config.toml
num_hidden_layers = 23
hidden_size = 192
num_attention_heads = 3
num_key_value_heads = 3
head_dim = 64
intermediate_size = 512
vocab_size = 4770
hidden_act = "swiglu"
norm = "rmsnorm"
norm_place = "pre"
norm_eps = 1e-06
positions = "learned+rope"
rope_theta = 10000.0
rope_fraction = 1.0
qk_norm = true
attn_scale = 0.125
bias = "none"
tie_word_embeddings = false
parallel_block = false
init = "uniform"
init_std_qkv = 0.0226
init_std_o = 0.0
init_std_up = 0.0226
init_std_down = 0.0
optimizer = "soap_variant"
learning_rate = 0.00936
beta1 = 0.95
beta2 = 0.98
weight_decay = 0.049
lr_head = 0.00901
max_grad_norm = 0.5
warmup_steps = 40
schedule = "wsd"
decay_fraction = 1.0
decay_shape = "pow"
final_lr_fraction = 0.05
batch_tokens = 65536
max_seq_len = 512
doc_mask = true
train_tokens = 204400000
max_steps = 3119
dataset = "wikipedia_en"
Each number is 50 + 12 x the weight over the matrix's rms, rounded and kept within 0 to 99. Layers, rows and columns count from 0.

# layer 12 MLP down (transposed), 512x192, rms 0.166, rows 285-292, columns 128-191
57 39 51 51 57 55 57 49 59 58 52 28 51 54 65 42 41 44 32 37 73 48 43 54 69 40 34 21 37 52 51 67 51 69 37 60 49 57 44 53 56 29 62 62 61 69 67 37 47 51 62 47 43 46 52 51 51 60 47 53 57 52 40 57
58 48 49 57 63 45 42 60 62 51 38 49 31 42 41 38 38 52 44 24 39 60 52 50 61 30 46 35 57 45 49 65 62 63 40 40 52 46 28 60 43 37 38 60 28 43 57 42 43 50 68 83 60 47 55 50 52 62 53 59 56 19 41 40
57 37 20 49 56 53 59 53 59 29 65 56 54 28 48 37 40 24 39 34 50 45 43 41 48 29 57 48 48 25 38 61 24 44 53 21 39 51 50 62 24 61 52 70 62 37 63 62 50 77 54 49 32 23 59 44 37 80 42 54 46 43 46 43
41 53 50 46 64 49 47 61 43 49 55 72 53 59 66 55 59 53 70 54 28 32 52 43 38 43 54 41 53 25 34 49 42 46 34 46 43 35 45 11 55 52 42 54 50 52 40 58 34 33 40 37 40 39 50 77 45 42 63 45 56 54 63 44
41 27 35 52 34 34 43 40 16 34 51 46 51 44 58 62 48 49 35 56 47 46 75 48 59 71 55 61 48 59 42 52 26 37 54 45 38 77 52 53 38 57 41 37 37 31 40 39 39 40 49 60 50 54 79 38 43 34 31 45 33 31 79 43
14 40 85 34 23 69 44 54 38 43 55 63 58 49 56 47 35 45 63 58 64 30 37 53 32 39 55 27 47 66 36 46 67 38 49 63 47 45 53 76 40 52 47 40 46 55 55 54 58 45 38 34 45 50 45 42 60 42 64 48 49 37 56 43
50 45 54 36 59 35 52 47 40 58 51 61 30 61 68 44 40 59 38 38 35 47 63 37 47 60 70 40 44 54 46 57 55 31 53 44 33 53 50 47 48 28 55 50 61 51 34 42 30 61 54 36 40 50 36 35 41 70 42 56 24 46 60 61
20 47 61 63 67 66 37 56 56 50 64 48 45 52 54 58 37 37 43 48 31 46 61 48 54 53 42 68 41 49 46 49 68 50 57 51 56 19 50 47 33 52 38 46 60 32 62 46 58 41 69 50 66 53 50 39 63 47 56 42 49 47 49 61
# layer 12 MLP gate, 512x192, rms 0.18, rows 286-292, columns 128-191
35 67 46 32 58 42 50 57 39 25 54 64 48 47 57 57 33 64 72 47 31 40 52 71 44 59 60 47 57 52 56 46 48 41 47 62 38 64 59 45 52 40 21 41 36 49 51 63 33 61 58 79 51 34 46 51 43 60 36 47 40 51 57 56
36 73 69 45 61 63 44 61 57 42 44 50 22 33 43 53 54 48 58 53 50 61 50 40 62 76 48 60 56 40 72 40 42 58 57 44 59 45 60 45 66 45 59 54 40 50 58 54 32 29 56 67 56 57 65 29 59 49 42 44 49 58 86 67
58 31 43 48 49 42 41 35 48 28 71 56 52 41 76 57 34 69 32 48 55 45 53 41 54 60 42 60 52 53 42 47 53 45 36 30 59 54 79 65 51 59 41 52 50 35 24 32 56 40 59 62 58 53 46 52 30 33 55 48 63 36 44 55
51 54 46 51 70 50 25 52 45 54 61 41 53 55 60 55 38 57 20 45 57 59 41 52 38 50 32 52 56 54 29 51 71 55 49 64 59 36 60 69 38 47 33 39 31 56 54 51 65 53 63 44 49 75 70 49 38 59 45 58 54 64 61 57
55 37 37 42 36 39 35 49 31 60 48 54 47 45 42 37 77 53 48 59 41 58 52 55 58 46 32 56 36 76 50 34 63 56 42 40 66 41 66 39 66 36 43 61 52 40 57 41 53 37 63 70 51 64 58 69 31 40 34 59 45 23 44 54
51 80 35 41 36 41 41 50 53 46 54 35 33 54 57 61 34 49 31 63 37 30 49 53 48 59 43 66 59 48 77 62 56 55 41 53 67 38 66 62 30 49 53 38 50 40 57 59 39 26 58 36 45 67 57 35 62 48 58 43 75 49 52 57
34 50 60 41 59 56 38 55 38 48 47 58 39 24 40 26 29 53 36 46 44 52 37 55 58 60 39 66 45 54 30 56 62 31 54 43 61 44 48 46 47 54 41 32 39 68 59 56 47 69 58 63 48 43 53 53 38 35 64 68 47 29 44 63
# layer 12 MLP up, 512x192, rms 0.173, rows 286-292, columns 128-191
51 62 50 55 44 78 51 56 64 62 60 57 55 70 45 48 62 46 44 57 49 49 48 54 38 56 43 36 64 52 66 56 45 47 45 53 55 45 58 41 43 56 42 46 50 37 45 54 49 60 33 46 56 71 38 47 57 46 42 46 45 53 39 60
46 86 69 93 54 56 68 54 42 48 58 32 37 54 59 67 64 55 58 37 58 54 64 47 43 41 41 40 50 58 60 75 51 50 54 34 43 58 47 27 35 28 58 67 59 42 40 61 74 71 56 48 53 63 54 62 66 43 44 46 41 81 34 57
31 47 61 52 49 57 53 57 77 64 54 36 48 54 23 71 61 59 50 55 49 46 40 51 48 47 40 56 32 49 61 58 60 60 47 65 44 60 49 69 49 55 49 40 55 51 71 72 67 66 58 45 42 36 76 59 76 51 48 64 25 46 58 51
42 45 50 39 35 30 60 51 53 71 58 56 61 69 46 54 58 52 52 60 50 55 46 62 54 47 47 32 55 43 57 50 47 59 32 43 49 48 44 60 44 74 51 62 45 49 56 58 33 32 60 37 40 42 68 62 49 64 41 39 53 45 45 49
74 41 52 47 40 39 42 68 69 33 45 55 37 41 54 44 50 51 45 72 43 62 49 46 45 42 34 56 40 51 51 46 81 45 35 41 38 52 54 49 57 60 50 58 50 51 30 69 32 48 48 42 51 72 44 50 63 60 57 45 50 42 31 62
43 67 61 53 44 57 45 44 44 43 52 40 49 35 45 64 51 64 34 58 46 37 63 47 57 50 52 24 30 32 77 59 41 36 55 50 35 51 39 62 53 36 45 43 45 43 63 45 53 17 38 43 51 45 44 40 55 36 73 46 53 54 34 68
44 46 46 51 60 53 46 34 49 58 45 53 51 50 59 21 30 48 51 62 64 43 46 73 57 50 44 52 36 37 47 62 43 50 66 51 47 53 58 48 59 58 44 57 63 47 53 53 22 12 50 39 68 43 44 58 48 36 64 51 35 33 57 66